Weights of a small GPT-style language model, trained from scratch on English Wikipedia.
Architecture: LayerNorm before each block, rotary positions, biases, attention and MLP in parallel.
Training: a variant of Adam for these matrices, 156M tokens, 4755 steps.
Each number is 128 + 32 x the weight over its row's rms, rounded and kept within 0 to 255. Layers, rows and columns count from 0. Numbers have three digits each. The size before them is the row's rms in percent of the matrix's.

# layer 10 MLP up, 256x64, rms 0.103, rows 94-143, columns 0-63
094:153063168102153106157108100113091123156145138194129070103099142090140139142102103119145109159112083147141151171109131134092100166047174176107139107179153099065113086149097144102152075126166134
116:172132161191149148137146099072157088174107094191123092126101092127129110129155138138134141182126142092174104148098162081104072187105099147129107111144114155060133086116122151092099125154170191
112:157064139142088077133166129101116162200080122133118114091070131108104142136175128164190054089127103119182139180104154127141128135111111161106128146116137121092099170088145136100194112153150167
099:159117114108172159158087155114106151176101148153181058098097105089103146126148161117170123112130136120157105141153151077139049139128164141093117114068123122087122204160119104130182079177125104
100:119103124163161114152126097112141102129164187091145066117115089166128109157116115127139106136097156112177137161149091102136068114058183146153081144072070144065116164126146106151155127177191119
097:109153110152114152098153137120110132154100146139206050151111193171140148121145205135154104160093134191110190185105138108078098118153116097108135154119125134124129125121060084118143118175099102
097:080179147133199097107143061130101144129126138176085115094110134141161169089080158146146142107156108129136184178038119140130101142138109118093166118109081113134172185147140118092172128134160101
105:156112123120104079153117101115155140178058138174155156085117146135171093153075140133177131120123138157140125115112144098097077115147104187156147124102142171104100132075153069097143091202178179
111:161224122107165131101100166098121140142151170122145123137155127133048138177105172073142168110062155167136158112166188092120079141116105139100106105145090117141123140126161078095099150158123148
097:147174090167100130126193131073098119177080107172111109155115079155136087144151157085161106150188089170145152165106125185112132202117142135117109139138104130086075108069140114126159108125133167
092:079125155189184155118178105075083150149108118142129126094080120165111129110100129122138118165162134110151112130081117126090144170139135107074089123161132102105081179069150172074089147170117196
114:119178110149134154088133120149131101201060135174158112088079114164176100202144137170140095157123116087140121167082130092073162102117132179117082157167134102102154149111121115133132100166164090
108:134106106122152195075165133090093129161133108167127075088135120156106089042116142128172068101117153119152089072075175151126134095073140121124104157126179114130166163119123172104149110143155160
111:128124019141170116140127091073131156149128108133093105133092140096138173145129103126139144065186122126158129144130155138076038188114118163127106114174135154079111137126122147180141113126166169
096:132167122114153092134133164129104111148089117158060105132100089137098138128133111134185153092140161150118117126091172116103131165065077095098140134132026145186186131114123080118139138206119138
093:139131132181124119123110026082151138118126156109166107070118122117129154133149132127120126078129144134154135152111124079069039162180128062170093132151062182104144127124140120154143129114151161
092:121128077115110127075119212107127131104131092120147067106126087148090107144137132114127143107117118122116175128169136133106131200090157137100164115150056086161122098145203145177178190130098106
091:063156114134097121146149110107098057132126100101158096104183129075153108148121130120146146103118170160130101106095081085071148212143120151109158164080113133110088174154163159198133136160116106
109:077151089133136088121116083116159110139150136115151101057068076114131095139152137130170124117109073147183160158111167110118091143148127215093154129159127117140139151138059090089133118105198145
096:131150117143117093124134111108104091137150148096136105103145125184112112144149124084119127116104138165134107095090151122176116160117113238156080158104113098123063095201118055140142074116190135
095:164100136087159091099123109186091175149125105127134104138088155105139124065126156056142138092118145144195137117124175117114094197103123155113074132141099139115173136095116186123117073172158077
131:174111103138091126135149068110089129148111100114136127052091123139078141087161171099140122115083140106160113197099131144116087114072167172140071174125111126139113114119171169141163126214144149
117:164117100171135094079173105105121135157121112175170107082079178183110163156141094078127119106103120167167145157133164095104129104093147114105093148146091149086157209108190118078134097099124124
091:117154145157175118092133133073134054166138175167092116119134161154116142172051180131119079079152154116165105155130109138136123143118108180149069125109116130137054106090196122100089131133140133
102:125112134153156109138150172121113147157141145133157128084130133138102173124116107068149129112059110113124206179147140145082120163101135132097145148142166061079070148100141067155141135164192061
119:181156114151127120129161137089117131131112122131132076059093129144109073109191149105130108112157117148140102141173184150098107188116091130147082168099091175133169149098141072122124082200149177
112:141135127059142161138143076072125079120136093111148069113154090127154121190156091114171100141114149169120119055099143124141124168103135119146117158155142122050154154130140084062137116136202128
104:106067163161166124167144099116109127146147098122142124089123110158052141105137083094133150128164153106102114168100125136119115148053141088181083153132117095091142168071200188138144160171152122
116:091110138184093121118162073122097102189102118156180149118128039074065107178135129124146124124125089157125187147082080110122143148159118167123106154119100100136097130141154141125084165166177108
013:132103102078081116137163106085067115131161087140104138174117105144132159063036063130076123081119126116116094113104089107131147153163115158113115083068171140144146121136102070147092133136105131
106:135079123144149098095149150128146074159145134104149055095103098132126063132129147145158063127151105157106087137133073161165048167084134169092148156162096138121111149161180096153116129142179096
116:174110092132176109127114100112070143121134116168132158112126141171126127118136167088182114099127196096163136154088137150068111100041102142139136150185131102106112123102157116136186084137155206
118:096193031128146147143150081066066123126098129175108112117117061155118115111096116120129109073172184172149163120120151137065125114142111130108118115191087099139150131148151134115144149111155147
121:132183120080137090114146110147121130198093100170152128013105097093159138116077165131145099124149146132135145133076125088069138123099127154128127146150140082129139161105133122128188101156191090
106:135181054122164133097168146120081138195107170166115142148124138127141094145155106125126130129128093122144195158066154114055150165117136169132146157172102070112105171091124117090159077164131103
092:139144134159123117106154057125130101174149099169115146111148115163079098072072180167184090135143177142131096132140083071088128205134133135091116129109162127141126062140177087127117131151100100
126:136106091181132101074131159087154155105101120080126115063077150143151162184185148122148082093141141159128112178121087082102103098074171186114092142135110146109105181140142110148141112139182151
096:148137126134156121115148158124175140160132114100162102084128126150069111108156164113145148115092144105143069139099112138113132160091173192102069055134070135117114092172198108074161144118127195
136:068166109097139108145175104088086111165118107137122139055099108118083141137155162111169166073132152142117140180101134169080124191046136123135114158150117141095153171112144130098112100167159181
007:095086117093110108108092084081118079120114162123093140106090138062117119126109098069166085088082097134087068119082113069103144121120149097115074106106090134082101138089105115104125105134069094
106:086086135116134110090133150100165152216070145149145105108116119092092067137120148114119102128165101137103161160143109103111133165092094148136072148157184172152089119144179072122114128170200119
122:109103113148121130139172128091146086143107091167142110087077141122079112128162143121189065104051128122198154157131122146104092156066143154150120097189142104151123190111142089092164107124172113
108:112114107196127169124111116089052120119119070155146143066077102104126096130138168094156082137125118147144107174145172160102082124207177148131129165148107111062172119115132136111120132122180155
097:128151150165079106136152174081169096171160162080157140121114089162107101135155108125145100077117152115123153076133121113141110131111150128146036103131141134125081168129161077119109125207206100
121:145115135154114131143100046113157180187074135129115090106096114138117135144143212123148109098112163178091143137108149102059136150125138118192167123143114157112103161060168094106184112147139126
094:145191178175123158181119140076138115162131117106149099090157094118129112185130193105146120128082062154071128131143178097119083166100083108106119133119146106093108208121115089112103120159138140
098:069129085153179112154104086134113154169102154115109170133143093089102119116121158185189115131130122117118152154098077094122122076124074127102105147183134114148154147158173072156075107179196122
096:107111144120202097186136167142100106157098138199135086139142147048136124104132178167118111123111177102162198099150138118096134070074163137124104108138127104148179122096163122154101098157160127
118:076179097119141139075092118124074132163123167100180099078073122159127111156072143134165113098116148112146181107083157092110122167138102171147118156130112152139125142175175097124175119156195075
115:112132143159149127082179079149122120132094109134115109061027170190113166165165158147152101091127135100168110171095140161126114174161116166095130165154102068121120184105132112129139127092126107
# layer 10 MLP down (transposed), 256x64, rms 0.0742, rows 94-143, columns 0-63
099:156143143091124165139155141183094112119136103061120092119136146090104075169081192109085168120137111150155122143142174124146125133168116069170125173100085162188079177121157113102059121121141129
128:080158131131130134103158085115149146050142116159071174097101151185121122107090162188102098161079181097119144103136174103144144147156121143112157157130082127151121122070154159123140115084206109
105:157115181096085103095151155117052119139175178110162146192113136091164108147107134162151125108118117125140117045084120096112140079112103166089147127195123153131099119099141157163091129144195124
092:101142138107123153086154117139110105105136140102097195168080139117171103137139118136176090121168121166138142086126175190112168060156105188107111151066105089119072158181108147094095137123176116
106:103178112156095147118153160113146111186100150163105105177104098114119117128133119184122192112125120135044135112212125042144137144139105138093177073160143102141152150102123083117086107151125131
099:116162135129093101133111112147161062160100149136130181088119082174116119094077109161129194097166099059177120109156084119118159095121201163157099169099104084139137129153175135131148092145120156
107:122146166092092104128085151162127100152152175044142106145147072154172119174126118220124104137130120148097131108202145092145167101148108133197106099102133102130083119135155103109105142132090164
104:113155110093155064055161118119107193144146170125099140147200077101120204096120129184149118123147132128103142089171160106130167078187106119120119161130091163122106118155112147112109103119076119
114:146099127106085112121128063186134105083099132104161082158149125177237122092108156125121072141160130141079115129058157132155165132178117158105135165160144167152085131096099112123112120128155129
101:120145064139136108135101110199167155071144154146164131122127172131137178068136103182160122138109025072139100089164131165106146103121187117111123111101158119133189121135131132119113114078136126
089:199150171117111097130062141107126121076188162128114131136138176110134097102140161117058126159126142088088117104142131110192173076084148120195181110102168103073102140126137116145144122101152140
121:116126165167172111123109126193097140104156137147069073154145113166135160093090129157126126078108130099152108101158062179145129115179105137115148112077075161217118156119100159147092150105111164
109:153122106155118140172171105120141145138068073124162136144137151090145092142138086151190114104094052153120166118129136092157079144200071118120162165145055143138099134163105148124087107181110113
120:116150165126108097150139162121169087086159095079191088171123128140092149151103101118162117164164142174116128172060096199163159132130074139137147146141164103127122102109056101110090129072113146
096:109086145159128092147135117122145136048053122173152103123184162117116071101127136106088155103177084145061134099145099107156110125182116168170171126194159125132170125128127141138147160077112110
093:137062104159139117091168163081140123054170124143094141155143178125090145201172115088112092166107170113068113092158118100126161140125121097103199156149143126110154116171146114084133114125138082
089:113126128123190092158123085068131103154172126085116105118113188134119171113121135140184115155112074132152091150126131124111152139158090177190144122138155204084108127062064128073097129125140152
087:135124100090156128129147121161142186123105139161130098132147110138155152144068133167149133154144196129071088038154167140156170081102135072162093050165120140117141180125121120132115089084124108
114:120130120104081129086114187114145123104120176154086146140136118151175092145167154102120146122097000141093122131180135124093132133098114148174117126155153137129126142180092145144137112154112161
101:098087127126105156093079148172142147110159141171108135131086135100143133081069109144104182118185140100114174083100118195172110127118140091155180120129100099171123135126061091127129184119195138
075:143148190142118114188163099092184051093161098148105175123159148075116147132088132164139107113111130129096127148136135156166132085193130108170085068110144104136103099106056142093147159150146124
136:181115107176102157170135080164093086114113105098062117112108070150158144100078147104097180139132133145104093126071171165155169154116155155098137114166175128159116128135069104137143174092180115
118:097098161175120090153124120153098119105206089169113168135102115094072110110177118137150153143091137158127120112125079125135106075185116072080190104096166131136147108122107086140138165177178165
093:129143133145091105144128098118116211111138132186130206095125169137145125108146129160115117121158175123113084130127105116143190098123142079081163134093186119069117087119086118109167158115043149
089:070129114129090096162054122159104133145176172169106052140099093144106111127149163132137155093160113134130059140158106136183151180162113125136118071084143114166151119198106175114149127113114128
107:138119188149102111118113140113121101141150050174150164148111086171118107046110123121126080154104146120147138141144132129109110130150099139133177060168185150121107173120045136095173189121143111
123:073129108151146106123082196155087126129151162156009135150129159148120091128102160139124108074134207085131115129129126131117140085106122144112136117124124087113184105138166200152123112159142148
113:109163160098060104152110093181131124133110162137134152148165081083174114096149155153088112162149116165115112106179097107138195141151137146072141141188101078150062123153159065107130098122147101
114:102114154173144159133086156109158124077180131142093058145077165094115175101133153135095094158108094110177130148128167109154104088135103158161122163160156107096191100063133084104106105156161169
014:138146150113095112128116163185234172113083154134117131088106131101206135181125176110162164181110157128119158109050131094123111124119129130143081137127122110081142145115119139148175106112078154
094:197133111115127133106154146135181104117089109078116151153155152126223135164134154105098151148107044083125098142132087071146113125118121098170171151087151167136066138151118177138091154109120119
122:117151148193115136105120120118116096159097037096095157118128127130066195173060145108108184102137118091151124160098114155167159172120129143130149115120097146133132153073154082140106099149159190
099:106100140086092127096152170144146151201107142139209157113119119104159083164140118157103121141133169090120096083129069080107122173106120137133102183128117150129073111076151106131123154121183202
124:122139108072132111120118123188194126154108133101078051166114118087159123140086085205097114113130127153130141177170117150116155075183129145136195133103112118178084154104121130093110131157165124
093:072124178133171139149116165127091132072192128091134155136135130068118121096145133140145110108122135098133128150225162128151139074138146076124122128095059171117144113106129114203115156064140143
091:094126149143056134131072194192165111120166157059091134088161169068097177185127146165097146120115116062188130104120133134128152115146104113169128140141137140139096129102080105120156130121122105
135:188131141095095148142136134120122132121179160176165175164138117104130103149112098077151120088137194130090148067094152098117119060161105137103118077157114091117163169098154170093085108130202123
092:091127141115048164102144175156169134130127122194093186116106119111171066156085087113182133145179095121109142153141145114125169139180113097139142157103096069136110145175111142090103145099112080
151:152145078107099115134182113101135126155135086130137130079089158118119139083133112072149128132117158115115133232096151129125105152094090106123135197116146157059139157080127096122155136158214156
006:132160089156107094127179084150072144115090127114134119150115123174059090078115156201120057153148098087119147098083097164146090161109102090164149123112109194126109099146144109123104109125073132
100:176153120157089104159123179130186161155115114133121177124091132152054206114109137050117091143162147133105082083110093098172161107117156094154162126091152118136138116092142186095114139093133135
144:130114101176106149093055205130116151143137148097106131153156118184146103172141212121123147162156095137129085137143099070138082121118165144074080118133139137165116114168149066117160123109079148
112:104099113182050081121097150128147128078127141096084094176165141096126123144163121136106144154100105157103197133083201159207169118142116115143108141167120121097110122157138168157081090116113109
105:162111146168096128165095134171133163152098138173131130144126149104120137131094188118190152062120086133110107139132148140139173098164058143044140094100120120121140095076188135076108113114104183
119:138170094166205098114115104084098159096157099092099111131134145204144174149132101108121136190135081201141144153170103085112124113135060076097147162129108123142138177120095144116128142119140084
080:170130153143124179127104121143094140105119093103111164143126137220110065151112100083135113052140083108122139163069114107206153085191154124154130136147126083121153133098127169099144127116133177
089:114138121158081197116133069100140123111146112159145129127134165142151194178124113096092114180157076132068147115178191140160126120151162087135142120162144078096127133090079130104164104087158070
085:123171125182081104124144110144120088143105081093191169083140186138112144137112052121124142169134153107160101178116122111159186152158096104138168117106131166104134160082063087100087115145164099
108:174092121201119167109116138176158120140137143130086123146131105174075158135092153140076151126135164057166130106117155190119131112130127149049096101153107117101150117054066134135139138127107178
102:126154152200163163130089158113132082166136136090113170144172115109128194128135100155121133087106094068136130097163134054175178114067157125126123049086109154131101149150111139111099133105153152